Each number is 500 + 25 x the weight over its row's rms, rounded and kept within 0 to 999. Layers, rows and columns count from 0. Numbers have three digits each. The size before them is the row's rms in percent of the matrix's.

# down: layer 3 MLP down (transposed), 768x192, rms 0.265, rows 518-617, columns 0-63
# up: layer 3 MLP up, 768x192, rms 0.284, rows 519-618, columns 0-63
down518 104:474476525474531490518537480511507505544505498536497524499483513515457479507515498469520499515533493498518447507515516506516505497519564525469517519504544501514504528484453486498475467483493474
up519 107:500499469450543564447505489516507516482465516504492536515446493474471496531496523487477490476495508505508531534552461498509520511506462484491478517517504489496485507464516501526503507479513524
down519 106:499464555498488458466535462554487493476523522503456445560489536493488507483515497536519525522508542481460521496496461473492525521519501486492467505475508510539515466458514520530500502460462521
up520 091:458562489524543517484531527472522483512489508480485461495500513474502464488511493507455552540524550511491480476500523500519515488503504536458504517532504489502489487515507511485505454462528522
down520 102:482526519500495472484527520463501466464507508516495464544466504522470460447497496490499518530489489525491531497531505498519501500486497477490502470529511504504518486556498504465502500521488469
up521 102:489507570519456552515476539490523449492490474518533456537526493539491524438474536510496472480495448494445496487468539513512511528486495485482479535522493490487448538458528480511532470498485465
down521 095:531472443507498512520535491507544474522502474505547489487506487466508526491550497517505490493534468507471515519490562535483498481517495486478503508527504506484480442488500530497510520522525493
up522 107:509519494486479443494485496496497484508465536492487498491492520502510494495500518429454506462530527533488488490467523422535528492438500465540481495508518515506553447510539500473489498475512505
down522 098:534465485478486488504478530478514472520504516465509506472484495487512472496560492561506508514512507509564482490505537518464499482533504523522484477486486489529481458487487486530459494513508508
up523 094:468512486517490511464497490537510510469483496480486510486449511492514518468485514455474511488501497531534502475435524485500520505483515479499468499494496495470519484530500483512467480499500469
down523 094:527443466500459509553501467549468503542508530472513467493501491490510531515493509552486463499479486494497497443490537512494464498480541518532511450516480465500512486480503498486462565491510499
up524 101:488480521457492504484500515456521506560452463488479521505507564496521514426520483462526475480526508521482456528490511508469532499490491486479484500520500486470493494451479510517516516484465479
down524 098:503523487490503470516474468528554476505546517501525450491470459483504484514494551481496494526513482509513559481511468520527496505499486465492518505491524502504547535503547501495515511475511544
up525 096:510480532517497517514485502464484498505515512449478561499507469517510509485507537466476461468520501539506517463504465480529527550495455560536480529492484482434480506503473479487492553515488502
down525 096:530505520475526494475453463470479531481506522475522516510491507470507522463478531540498515516508475501519520480501497514552506496469504474541507471510521537486508498474545476505506494500534520
up526 092:472502463512526496514518493534501514475493481500490500515501516471492474482504491465499523466499543564513557486524450518473496480511515490477488468477494506475519536505506480465479456502506512
down526 099:474505492483515526476478505507504479504505497516457498505482506538484489456547476496471497499510547513488535541517521502495493504472487490514507491454530449472485464542496485513528485519504471
up527 094:460509496521497486496534564522457542467483547496478468492488510508474480509524504508495503479518514489474505499474494432506497552525468515489507550512537500478554536482452526515516519484496458
down527 092:485525480450521456501492503503459489494478482497507491533486514466469526490510454505483489506508445543506410495528530494495479528527474507533519533491457506493501461513513502478523471482494548
up528 103:530510491473540513507489524537497490520553466508478506503478487485514524481511519470500523492491550513451487521471498490438519504519502549493520492478458506522504533457530475480474522496503512
down528 108:475485453468502523468469486484481497516539418500458491516471514501527474463493529520507568505477520493547465479507515469501489500531537490472476507506478464551501488473511529493512523482413493
up529 095:527484521535506508543460437485513518517489511516513455499481511492485517560503525563513503489528449489510536466478512535487490517492485495430525477519509477461478467507533505488488511490503493
down529 093:509523519435507500524514470476500480469503510557463538541497519527524441518486538526479513492503506486528531523475526457503544482496526519538473481488487498502511541509484488495493466529556484
up530 096:485500517515497493508520465548511476486481435502560510549498496510452550503487519524508499510469548506513508464486519520496476529533505534489501480500538527506524457514513495482465495511491525
down530 092:470533478497522471491484535490498533522511494515509526499476505514527469477476514509502485509517483527459488461516479444514492477488515477508513497505488513480534478513497456524480482531534515
up531 094:529475549482454492484465475454560552460520534515481477515496493527510516526526479524512511492511492539450505531490519476514533478519459466449500497520482515490492490502502519506515523515502522
down531 100:534514472514462516487480560498539551516493495508496464515474523488468522488533496462522498453494532496523493527498595569452456493526498485557462500480475489495490539537515464535498502536542470
up532 103:509503533476476467501462506444529533499513514508475505529530488532516540471460471512569486467536490527510514494452471468474540463527498495418513507518506510523476572508516506489516491501521515
down532 107:484549495530508504487535477529523469482492501502538517479486471525517524466513511527471529537517515495457502514538521519548514484497495476510476507441478473442515463472505521524505491532506544
up533 089:464524485502463491492496462501539483452515522456520501488511466496469511538459489521481506523487499506476524492498531528515513494492486459451477537477517529444492524509477533535532479496483515
down533 100:514504492482494520482476496496506486471508463479485483463503493511486489519491518508516507485479505519468514483481524476486514529518504448475533534515525408523484492483443500513513511531488482
up534 094:516532481493470516507482484499475510489536568451523531497497480489424483535497517495531467504494463535494512442467510504519480514467489518472494503488508512510481518514508516459491480494474529
down534 108:578508480509498506492464480510505517494491450508504542514520510475484514453474472495496534486540469475484515496478580493470523496534519530492537525476472464512507527489461525502507450524512518
up535 111:526527511536483459523544510473514515455475528507500471540521520489493481442476510520533486528467503495493494485514515533492509498481467500467483485449477532501527518505523476506458513549492512
down535 104:512469492504506499502531456477498419461473546483457467497501482546500499492490513492466471507515486524517518518505496499432474517520557499504529498503526468504448498528453554500505538496488482
up536 104:476498528513503475481463522496465470500487555514519494486498498493478501512536504517497506469521539516482515456502495483509487484541546541464513528489506522523496509474521488518454493508499493
down536 097:497516512552511477538481541519507470495473555460479525512515496463479491534500506527489483429461497503564567458521488518507501452476453524478465496510473499517513521526514489530497502520479526
up537 095:472519465559477527487472511502479480519484459477478510450496487445538491500479487495486487474500502520488494510485505463531473465506537507553478534483488527517541532520507529518477477527517482
down537 097:479460474493458500525529499466517461501476510487528533519477512566488532490507487473466512488485521487495477438509489503497463493481484496488497458469523492497506466546488512490491527487492527
up538 097:495519490532548501483446488510499546528512509481488507505535542507465490512481463560535501451507508519471476496464487457531447504484501495493494502492534469482510497499483535459486520530494487
down538 103:519481505519508492526491533495493562499495480489511495463489501523515500484540482450480492510511514538521512512484503484471489511472489494472526482493525493486550529492518500458499510525543506
up539 102:507463531527462437432480494493483508530504531510501481524523539426497504558479519485446504500484510475485476502483547513517488486466499499489496466519520530492517506519501488495491534527517497
down539 097:522506491528510489506518532513513483491510474499471493520490538461510509519521483526510470506504511463498543509548502496470513488450457485539520492482520525517471534532500449551554478502503461
up540 106:464506516475503513493484489504524484530438485487514474485484506522464455509515495483518505538519471499479551484525510490488499512524501508494483531487472523486539519480497489484532502477521501
down540 094:512473489483459532481520535532499507480510470505507544509522490520490546504497478515505494513544508484510507487447518509483530482525522468504494459522523549475480489499446503562485544554463501
up541 092:494507542488497489497508483506495503515516501503513528471502462504518503490527485527499533526475508496515487485517485473457450509518512531521477496479528482530480497508499479510539515523557484
down541 096:507512481527502481517499468511485518480473456520537486508483505550485502486486506478478517466469494495520505545502523522451493550514511502523445492502486481542486520518500498510514488517496483
up542 093:522480479506489508458500464525498508488493462457493525500520493478504538483494504463498513486452485469453516502534515503532514511480479495510492483507498457500500475508543493475511511548512522
down542 092:455476501520526480498508524478492498467459482498508539500476468529513497470476487469510468517524519491558524487440550521521522503484532495469523501498524478518511505518460499493519504446535543
up543 097:493508518512518519547515507537500496474509493464496515473451481512445519509520505528535503496478463522506526469501448480524485487469516493496541514532536507462505507494466496518458494468534452
down543 092:519486500467510513463517465491493522508499494518457496560502481505522487482496532486471448545529532524537498531522486471509507536529507480512512494463518465490492525532521465527510498513550479
up544 107:518465526482475503499474506485530525500456488528498504500495477494547500519521506541469514494503542474438472492502461476457501475479495483527480528478467503550512481505472466547491480514494482
down544 110:500539516525466500496522521475513457518517507490511528555467467526517464520515504528537486460505483511533554520470462460481485484540504507486534531479514491498484474479515532505506494512567469
up545 105:475531535543511525505499490540513549533506466453509530494460497544490516496495526529495486487493466519503531493533484532505504500501530452513532498499491467495471511500507486517517500488515514
down545 090:484524480492489515520473492508473507486475495498495494505477500510454512506510474510506511543497509497508550526525543510531466502498469493522474470484512419475474509515454486541475478547520478
up546 098:482486518500480517489474525473493516524466518520476507515522515537515464502480507529521533491506496498470511502485530443494472474462526515518545467517503498475435499531529532468495465486485518
down546 099:522538464495486521449478505496530519508477497515523495492495521506508507523485501465496479449508489510505521501499524514486524519533506532497511476492506456497477462456484499494472524520427487
up547 093:527491513458469480512531513471503511462458498495522476476507513501501516495520455526497505493470501511520549483464505505497491455451530537548487514474493502490526512505512491496533556482503506
down547 096:475483493502503527497503519509532523519525510495508516483501588522529516506496479482486503458538464527526448493480482517492536516510474503539494483500495540527473492527498489498533481457489531
up548 096:507511503550478511486488456525499530479480540458504504503492489496513464508492484482505473510445513527482489458514478527522524484487521494531515540532527527473545526467454492493505478510482512
down548 098:494509497489476512518502530477490496524510523470503533501511513503508467521476510447504493505546512464500531501444481519487531534478494523524493482479516491508503478532470478487545500455504507
up549 092:517478499515472518534506503492502501516459464540509454504505482534509491505457468500530511526536416490473470499497543505475524527470502543491527508496524483500509481508511517497519533500505512
down549 095:496512443504469521524544464540532498505489507503506472515483500509558507500498472453534536594498494522502524526514511540502492506524472517530456522447539472495502522498477516465529538506465491
up550 089:533480515491500506506508482440518510556494508556453567514465483517547474501481501507475483484493494562501497511487454489509540476541498522538455486506496552535502518488508514505503508494494479
down550 100:521486518467482556490505538515567530504508506505494542466513489530489519527497522495480533500479482500455496516539466489475528429513509503484482522466502521532514500460520489471506505503496534
up551 103:489531493528500498473551470526524488507531497509497483469475543496514505472479485463487488471494505531493505542509480492495511566511531517495516520503503531533496492479490511487512513518496520
down551 101:533485455510486524482466456533507461488499474512514539522517481471505497447495507493499535508509464508504480496528511497503521499515478475520564529505487493499512495455500513473499522520554516
up552 100:491493501498479509456508494508526505489477467476478464496511521489490560470528537489537544469513519499497503476519475507515504498491507513496536485463485536494481508464534468506508543484551514
down552 100:528474460498498523532511493526483527491483515530536509498540486523500552504478461469523472499520535442480492471502481492490531511473537479494528540460485441500493472495485526491499524509518501
up553 091:476452564493486519500486537503491487514547518481493475526493523468488490508513495479477511480526513560514488540512484509498461534468508471539470499562485509508467508542517515511482499509516503
down553 104:496529517497489494458483483526506532516504463467490514463509525493454461517502534436529465510529490550496506530490534502511524418496485511538477488519491532510469472516493514496448480466483474
up554 097:491496531534476478507500507454489458546504498513471456532524487465520520520516478540469453489523483526508496497508524501497511493523450529496526487527523525501538494470550488490502465497518502
down554 098:506464469507497492498519502486481544534497481560470447482477478516524521479487499483498488499481510431471474505499483486497521539506507528562518454515502519469531496537473482540457518551506506
up555 103:494489504487504467514493485457495495518499494495459503505527492493499494535509528498562519521517542484498473526510484475446453521506507555509494483552517509538531519548522513499532498480494510
down555 107:492489455503517529518495553481534452499505493475483546507495521535453525524496489465532525554508519470449523495526480504511542516463480515479493505487505489480508490507489505517484486485546462
up556 096:525493502454556482507500501500473503472516511469487468450528482478483490486529484472446528462513529550478484463532504516506481536527486536505467508488535534513492515475447506494506508524484478
down556 098:521473497501489504508511467457474486491476475492493500514457512510500526512483520518467559507495479478494489528570464529471432521478508490474559434523496525502486492508503463498518492538534490
up557 105:482461484485472495520566504504470493518466459524521503525515499482497510477538495461503463480462544480526516482468488518518505484522503465508450497494491497500569522464496502495526515485488556
down557 098:496532503485488493501502542502548503493503530525485505493502495522503523466479529486465508562480474457479449508480455487486496561473527482510538509515538474513502468533529498488473460507517446
up558 098:471498490517539504506494514486507487531439482514476513490513451510548496512462517482532492558475512503488481484484478482478526454497539474482502548498535503503564476521522490519505493542503479
down558 092:520502535471496469514502492514519471522523474541528482504466504500537505499530518503501520510533499492535522495518543548492505490542508524511500494517496451483486504553459522475493509486552507
up559 117:497557547497488489457494517509492486524500472513515525499477465471527551534511477493472499443520509482522438490536525492494512463542551480497503513500495479519507477500519481504505513458506533
down559 097:503526460529524512470484503509507454468482511492467437510521465538476494516519523483547479458508503478481519526493511501504513455487520476503504535499499429478464482516491521541494478508541487
up560 102:512476529515494470523489497528463466529483526530528515474510462497507499476525512502521524502505512517519449521531516472478495462480485496479452490540495495509535492490490466522544476482486549
down560 099:480506529508513461471531474502551499488554534527500495471449507478480514503496519496529509494471535475513478520538547484514482495504509455515508455481487434529483499514484499540477461499547464
up561 101:475517500476490504486507563495485524492522469476489508516551525541524499534493453492493468477544511469513527480539492492488458449518504491512530496471468519500529516507508518456502468502534508
down561 105:471484523515460503501468493467518498529527516476525459508517502490468490492534538485468509499523499489479525547495478498513527527508549476488509478486487476460487510465508461505475501517529508
up562 101:516486499495473508490478526586543541516509484506478484471508467529453476469509465505502496516521503515493507463498501492479486515456509545513512509484472513505518519516515504477473501518478503
down562 101:520506542489495547472505491496504528495492503524500497447458528513491546495526513497491527476512506496477497481519473473510481534471511467504517500486483536502458467464497467542499481505460502
up563 100:487515446508479536520492514525548545505499482436518522509515488501466462492505497506509436513509541509463537534464484526486478481492492541505535493586541510498523539500523510464507508510466476
down563 102:524499476500478520559492560517529495487495479500491514511511493487456496533503532524505510452493500468499492483509564492498548496482490494546499510505480499498498540531520514523508531496492477
up564 097:511507525519459483481489525480514491456469530515496522534471519509516488529517515548510475506494471495492485523474512475460531516463503536518512502501503480508502456506509479491464451538536437
down564 097:487532480469506452439548501523465483517547520556515530512505493524515499494499509512499530536509484474552487539503547474458535524489468515504515471472508490532496520534479511517488467519549494
up565 098:501515465495471525474551505502538542492488508518531495499487484506492472466484510523450496418462517520481526484488531489499508520472508478529499480488490506502508513476514498487543501494488480
down565 094:503488524505496485501503484501508524479562506525537517500534498481498524477485506520507483455484487491532495518490560530511523474472469520501481484494516475502483534523465451500482521502440490
up566 100:504420521489531452518520518556567564501534510457500479485486486499514530501506475481484515502519478525523489506465527541538540504494506480529504515518531533499519532470472474541527465480514515
down566 098:476566518524520507520488474494459460495456508464507544461476470508523459551465480537482506480498509523514510475512507508489508504517471489477541485480512493499478511526507510529522493509484509
up567 095:482510504520474490515520465473517471461523470480499474510492516506522500486482500518528526533480490480501480518477495549448509516500472495551521494545466492487468505448514496491499475498470459
down567 098:492503491497483545481477519478501520487500535479508510504510507453479485537494501501499510444541494491548479533466525540555499514451484497492523499475508503479494463499503498469518500459467468
up568 095:489504469547496500546511502530511516477529483527484494514468481512475490483484535526526521488480504483556482431434456514523563516454532539469541528441502562511457503498490466512537533496490488
down568 100:515475559488486514486454459548501453497475524500506477477480511535499469490512529498501485504526508519505509541524511517471480439461512510499488547529535538485507504487522478463532518519452498
up569 094:523539484505471473499509545504525461538479544466521465487500452523474536474486483494482505495484492499467487515507491503537531501488495535540503465493529464488518523488475508472504455489502482
down569 096:461505518497489558558536508493521501487507510502514512507549514489479465512457499451498482490556557493533515522546463490475495534510506483505505487498492455513486520488510477485498497455489518
up570 106:496479496495500508491467486482520510528472464490510497471509476496490514520510504478514496520469520513522473498491483512498517493444544502487526482543548496474545473477458555507503517502512527
down570 096:504514480515508475505502487475454494479498519477484528524520526546526505493488515490489488518509492526469502499533506511474486498515525471505477477493515507466490509540500504501490457489508501
up571 100:485518499500466484552531524542488474502504461523510515475514458488535515535476531509527495527493447550521513548470520544552525531506522511495450470459502506514487508508512493486472517477537458
down571 099:483487553468484544514510482498494509491523527496527487486487484482495485509495485511507486513474502536488483506470488526508554510483483505495499537516530492520460533473493461506502499495520452
up572 096:455474484473537504519517495476508514478491474482531498499527508534518516480492484507483468476515463516492380485535472501462528518479506536469543513527463457489480497552479494507463527513485466
down572 097:485492525476515461496502476463519493484502525499506464525499520533463513511495546515523540503501511505478523489508498532524463506506493506506466509445483504544486502538484505524488556464547445
up573 105:495479559530463502511507539511493505459511529474488529444528502481466467524481473488525495496533474497523528496467495468486475478506497464502521523549460476492496523555466476524503465484482508
down573 097:502520466488516491459528531494489477469517444522506484537488545512545535523540510459490510508536505497567527492492502455491475484484507484533511486513507456505536500509480544551488523474517440
up574 096:507481498516537466513488482478505499499484519468525500505494488538531527486499533536495471519488556513439492468502489487506539505507478550490531489527497505480439447508533483469534538510471535
down574 099:522506515463485486472547503516463535541525504498528486460475534469556555482514499518496505519481509499498514535484559484443455503510522497517535417506491514486449485560495508512530518522455536
up575 102:511506500493505511487514450453533518479502492485513493492539523506500514516537436490504502507489515483489528467472553463524501470512499486493503557529522523456510472459511491492483456506516513
down575 098:483501486478487529473505512499496478510489516530489461501531501530511511517516519467504483483502507494518505542530454537443505495479524527478478489535465543511485460476493458478453481509454489
up576 097:494485497503533505493508481476540566531517539455481512511493491518481526501505498487495454462553455478481553491487530497500475510509509513478466509495480504523477543542506533497486466476492537
down576 095:476515521496494489495468498492507443494469516472455508519491483493529493485485456490457473511497516489470501511515529486518515502522482511482501519480545476499555514450493493563523514510537498
up577 105:480488464523489520511483505462480539515509500506502505503505525503526481491502476522476462503469487511473469544507526540474494508541521525520540509528523482501473507506525549483506528515502505
down577 094:440439500448523512477485516455512484473496488526489495500473525532502449488506525506516517515489532494501516479534487493486509523459513473501487478481451497507485514476505466507468449507448505
up578 090:479495497500484499447495488485499459485488491456494506491486493533486533504492521490536490516466512488497463505504471526527468476504523510518524525512531515480494504500470488481525482551468455
down578 093:492548483520552472510513481491470483501497479491457523483488489500491498529489502502510557524479527484501516525501531530502523548474494532504504509489510456474524475529512494519537516505512511
up579 112:513560477489485489492464507530517501502517565492461468495525495530468530529476505486485480505448513451528457492467462465501463501462492512554494493487535511530491510500516458496558523511491482
down579 107:511485501489530483514521511515525489492545518476490452471488506483457452497521538506530494532545471506464507487514466498518503460474526542493489464547473505492519521504447513519510484494477551
up580 091:524513492522496455459493505559496500527475490476498556514481483532462496500475514526479532468508473514476494575487546460515499493498491496480539532526478476467509505472447537507512489508519519
down580 110:514503507506524541546499519529509513496493486489527526517502524509504553488492483474474488544486479494463485528529576497535511489507516500464518499492485426469524478508480490484496534524508523
up581 095:460508509481503524523519504496487535523516449521538524474481503507442522487513495483487519525563525463527474517508516496507487484529511484496496495485496450586474482498515491523540490510503497
down581 099:512498508469507508490489484500562493505503508511469459507514545427496479521518482480535475504508470522480522505552468502486472529479520532477506505501526550471498494529501448439479495534490498
up582 094:534505497487493514484548507531538480507478480499485499539507511506491504490507486500515481501457467523517454475516550425512508504506504463470495546479487492537512512460542535475498521493533509
down582 097:505525511518535510495536474523517495498480451492506513475462478507494512479486491478550522470523538524500466509479486486485479526492515518548490456512490511514475501517487524511499495506533533
up583 108:484443528485437544492491494469490488484514492503529490524510510470516513486527489485503492525516488492444521480464532500550458515471510495503495503529484475502500491490480479491436486502533458
down583 096:472488522478497500474500495481504533509540469527557504488529488503498493498505484464477498451469487507524479547489494458503495521515523515529485504476505508501491488518523497499477526495547510
up584 101:517522480507490532515488506488503504509466535496510471515464489496489495495537498509520508509519457550467541508528483484474480450490459514508496509520502528505519538493521497499517533478492466
down584 119:520503515498467508518511511510462527478495523490431525506524493496524524550471514543488497514499533501490491489516475480494478491481468508507482502502510546515522521497603479493480541482501533
up585 099:490497528495490485493527535482542533474534478479510497542505455513471507531468532490531497462502497486549498490493492514564535490529452514462510547477467474515507497507494487463485470447479519
down585 099:526474490487513509504493491463514499489480484489483519520490493497472465513537475523492473504483527499511518485525537482461490555490458466480515571556487441500509494490471489491519474517537496
up586 105:470546523494506478516507484489522507489530495473524485477501515508485495465519501498516476496513497531508477462508473485503445456504495505485523486486508516522506486503473575522516509515509478
down586 103:483502477493526454521485491458460492473493489536434476535493518547492528532488499523495438505480511510510520518519543459490506516515513526500490473525491520529475519538480496467500546466488482
up587 099:501528470531534497498492497497532500499456509492486498470502557505475559474541444551494479518512530447513502510506487501496509532449513528501526497454499495537463503486478489521512508504532526
down587 101:493508479519442520485489526495483517497551550537494527462446519473534475474522484491514489502515467508497514455494506512507488459522477463527497494469535517498520497531485490486495539491488518
up588 105:481503547484491453533440514489530557480515516492475492470474499520484514485485513511516484515507509516482503515500484443464493499534486439507508531466470525492481500500516446503536530518508522
down588 109:494507531503478491470459529514426529475469480542519483468463499500530471552514522513478470482487502533506467534535502487493489542489527454500500492503469514478497473489464485496536497491536509
up589 104:470521509459499508464513527493473492480482469527497471475486495467505499478494535507524481522507493536502520432519527510476565480496500507495464548516459533524459531482504528475492495516509484
down589 103:484458468549521488508500513495458525543520484529540496493459520541508502503453508543498493505470499543464509495511454529469484491528522500509504462484538513475499445539485497512489475511503486
up590 094:526503531527519537476498496521518514476518463523524537525484440500494484540513515508525501513490509485489495487520486481474444511491525500493474506518515542510499472478459474504538529527526497
down590 100:520472510531517463524536542503508511482500468534492513494513466535510528484483469487502509472503479514545499499499539485464524479503519514485485488496490501498512441509474486535538506497576478
up591 086:488533518546472517490528532504496528469474554526503517498485517531493475475491492527507466506488477498504502497520487490465488508500506554496484520511520513535516491524465481480552527496532445
down591 092:478507462499509537521553505503463458496473482456477509537487494526517513485524441526485473541513484518535499470484476483513518495472531482469493472484493516497504498535534495467519471490484498
up592 093:503511461474456492521489487487496510528489487515506534472488475485495512499529520476473553445507520523526490496509514506496535520500531462509490535478516484504485534471502522526496497468536509
down592 094:523507524451510477459500479517482462532533508500477473502489489521501541525548471525513487521548521529436486489476520475532458538538512489527508464455514491489547535458455465499496503541499480
up593 104:503477507491507523471492527537485506482500512486530472518489530495516469518526529499463498510526495485506485505486544444505488453484487524437492482483482484499518495504517502478511527529470513
down593 102:490504491540519546441451509461435509509534491487505503500501544470504469512501476516491460493508538489535495496490488504465521508526490540500502508500496542558484513529495509497472483489483499
up594 097:512514530505448515528523478463524534468497501486503493523493473514491526456521552500512491528448529440470483493476536439518473517486515496467499525506528478510518474480489498534523535501507499
down594 087:513468449520479491486502501499461449504547462487475491467507497492486523478483530500477485576525521491485503544503456525519523492540520424497518501502500510453512502509487469496467471501518517
up595 093:490483502492444546485483497532476486478514537489518513463497491543462516507507480524498474523534512508482499496527505522523478492502510491466512532502472534515505440540465514496494514533524519
down595 096:488528462477527543553526470471493415464503529512541509576479498486518500495534505516505481519474511479521490551516524457492513471497536526467505511520513501446486465499518530537462486507489519
up596 093:521513499489526441506483491491518528471532530508482533494517530474473476454508529496456503462508479519504472490429516517493516478504459527502494475522506462485519500510514477539526510506482513
down596 095:498500481565494506474481496486527522474525487491475507567496550499490520457514516525521495487511504497495499558481496491505521500484552490510469469535494497489496481484563476460503524518488515
up597 098:494503511525540518540497491518563504489466495499495545536493504474496523501472514535506509472516511463518515512496454529551491538525492477481516494471516500484522481478537475496503562503476488
down597 092:486532511512522518512445496525510474511523497510485530551484525522512499515469498485484542468493534503515546498504550529444494486499495464518495498522487424507517485515510515519484459507531469
up598 090:489529465519497480502515545494556514491526487475557507497505524488546511493494521463503491516505450515467498451478505546507531543494474489509505502507549463550489454472482482520462498518476494
down598 088:491469525465540476494506500497468510479469489496523506519508515517478462535526495531487520499506531523502516526501471426512538485548480510459504526476536529518516570565506514465501498503510488
up599 096:483495505486508508475498533514476482541534526546527512479461468476524480515430522470459479511504534524525510491498491472483501502478492473497517520523528545479497521546502516496531499492456505
down599 102:495486471517501475520497483508485494450513480536518563522460492535528521506496517475458491543475506497528536495472501537516508537532492477555484483533511451517574509518498488484482489508542516
up600 095:500528512472440524538521523485513545486486515474512487526474497490520487504514501507526475482542520510517495501499484520474515525481516528530515506502489526532486544493527517476496477492520497
down600 096:515498478491504528503518502487539475513498456519477464526441502490491504520457507491506539540510547520526538498537484471490533531472473518517482492532518506529497496525515519466512560493503472
up601 105:496480506488517517486504485510539475500487500476536470463494496459484486520516509540516456542516544511497487474519501493490471513500545492486460480493460463512527505534456476479535486507536473
down601 094:481475477480462495549498522498527505519483480509527500528507477542453489488518477537490560478481462488488530486484496531535522547493485491554493529473470530506490513502521519541526557483506543
up602 095:517442496497518552532529496494477565536496515458496499509457501479482487510491488508490509482513535515478519482550447495490497537504513496516509486531484527496520514499501477468483490491497517
down602 102:495546494493463480509502511505483513500454511464462516532531491497512487479484517513506493525499532502522475521506496467487458503512480475485520484542544487520480512463489481486457472533535479
up603 102:489536507479503533515510469489494499466464516509544494493485539516500530477501491496515505462523514523503487472460471490507490491496504512501527493526476474501479517477502464515495538537461513
down603 110:495509493460554525563510489472529484465504495522537507481495515485532535515510496469520536493481510494476539526442478467515493476488450496521489470498484501505512474532516473539524479515486511
up604 110:472523496526543490474490478533504525485488471485493492488504515484463510490499524529550460509547548493502492555495468488478497512495521508506491478499495495501491547514460489473461487467508551
down604 092:516528472482501487503471482461536473477460526486522506524478504537566460499537481512526497517463479486525537507487475527496520483514496505517522505505516444469473493482488533476499510509484485
up605 098:493476503507475494474537543494484477481510504497500552501534495510477537544467474487521462509496499514522462513513564519528498491513563480505523501539472447535513490516498520497510498495478519
down605 099:504516503541554425479489508488480497433517470468528521534493518519484508466485510464512490493533485482496515512504515503514523511507532431493506526538514452491526493489489541500486499531496518
up606 110:478506505552505548483493499538480493520488493485535459492511486483502530510535497454480510473489474520549452500537570503520463432455512475485475501504471430506498498543501481516500482522515498
down606 097:484513494550499500487534511478454468506534509457499487491491472508494494496505498491492504530507518536469500530538545470520496499473507522506508489518492456470446509539484515505508437505478499
up607 094:454547475512500504508525529517500497499451539501568523525469509501520517488520480530502479456473498502541510461526478485476549471505451501501546494480488500489490549485536490455488522484514507
down607 098:518502453453533511493488525528507506492513490509491510501526504457482505490471520467472518460527494509526484518481527492467503502488487464517540478521534466492527508499504517535500487511525530
up608 108:536538508520506487519496532527475457534493479544480537476542525496489523515489470469498507482483507497502461512471499506517504515451501507461502459514480492480456470500485545479561499495523465
down608 102:518507492448527499506474458512519502517482470545553491500483502489485457524478489450493508498531507502495496496510528500482524477460485543476485495444509500501517501508476458555471478505501504
up609 099:513503526514484478561520497504505496489448472465531491513513479466486474477521464498541503532483454539478486494498574494515499462496511511535520518501528525467511509500529444501474510461541476
down609 099:479520486525536490468512488468477486469515497507481483467516530515465526489490527521491516500501530506502519541548560464519518581494511501477482477498496536485451487522459486510536520524476511
up610 102:493501504508501530454535539528470490494506520554494535494462493510490511520487472488524475456528466439503496542500476498547500521489523469484490535548488526514501530505513489513539490508498519
down610 108:464501513505494505518507469479534519489522526502503486495480463513525502516520478496511468464529461503483497519499508535521535501523489533505472471499519523531496537527548498472500513520500469
up611 097:517490517536500484502525546485487536494546437483519491514533564530498513489473509544467472525509470515503520472516530509586511446504421514496493469467471447455480492485527488503532517497479479
down611 096:519491487510478517476467496468510486451530474539513493500527510491496468528568479488472446509513556520503481476505528520475464456491472503518511489476522517480526509501497503469459552500476491
up612 094:526504461525527514511517462469475506494517504516477552476487497528523526533472477456503493486512509487478475474508473482489484504490467507480460514520491530493494444502513523509541508461534546
down612 103:469493481479458478509510486505549477539507526470507497431539508486472494516513498486541527508537536498491496494519540477470516549495516505493467529512479456526496493514476519530514476525526538
up613 092:496462501527516534497494493479468506490504509534495491522532499505492469457517525483500500469466502469456496465493519552511491476528536478517522470486514459513512561516496511515522489523529521
down613 097:521523535501526471499511503550535470490531528482523489481523501523490529504533520509499514520467473515471564473526503503500514498494489488475512478531552486522530511541486465520502507501511497
up614 089:529490478502505526498527469520514506482498499498520513470484490479465510488439501483494510433500459490505499479504548494494489475478547509535512541502508482462514493526479492497489529469521517
down614 115:547499510483464494524491492515536490550517465477558547504525483539494523491512493483508492462478471477475492482571542513494565475510508493551544517469501506534472514545476502516519504454496455
up615 097:490481508499482506550522461496500508531525554466495528524502487464468448513448501508478504488509540506481463521480482454505439495479467544506512462496524516489471514513477514479471495497487489
down615 100:490472473504514480501502454517523489491527516461498532489499487525511463536500508488487481542471496433495496524485524530451512504483516467488505493495527524501524510544470459508507480443514547
up616 100:491518530487492557458522446489541479489482547511502529467503474463434493524515472495529523507483515497503507547499481486555480464472534497532506501485477474540500512487467495481499467481510467
down616 096:510522493489530471516496498481500503492514494541432473518498464485507492499496512488510535532489513464499525534463511493481490517515484535512533498534435498476520517505460462525489541476522503
up617 105:509461503536450496486535541503454491503491505513481491490476487535532473520508522468474464501503509457523483507463536538493492504496501539511537492494482491539510504486497483528519487536463527
down617 099:574530487513546520477489478506473478495536534467481516513498512501567477524467494490482527483516513478502467497483529487483523522442511479513516498490449455485496503527519468548504468505524513
up618 101:498520515539505487462491500474498514524503516519484515553513487533526478512475490509524538450453529512475518508480480502487490475489476501520469540503533502479493506509505486451482467436512465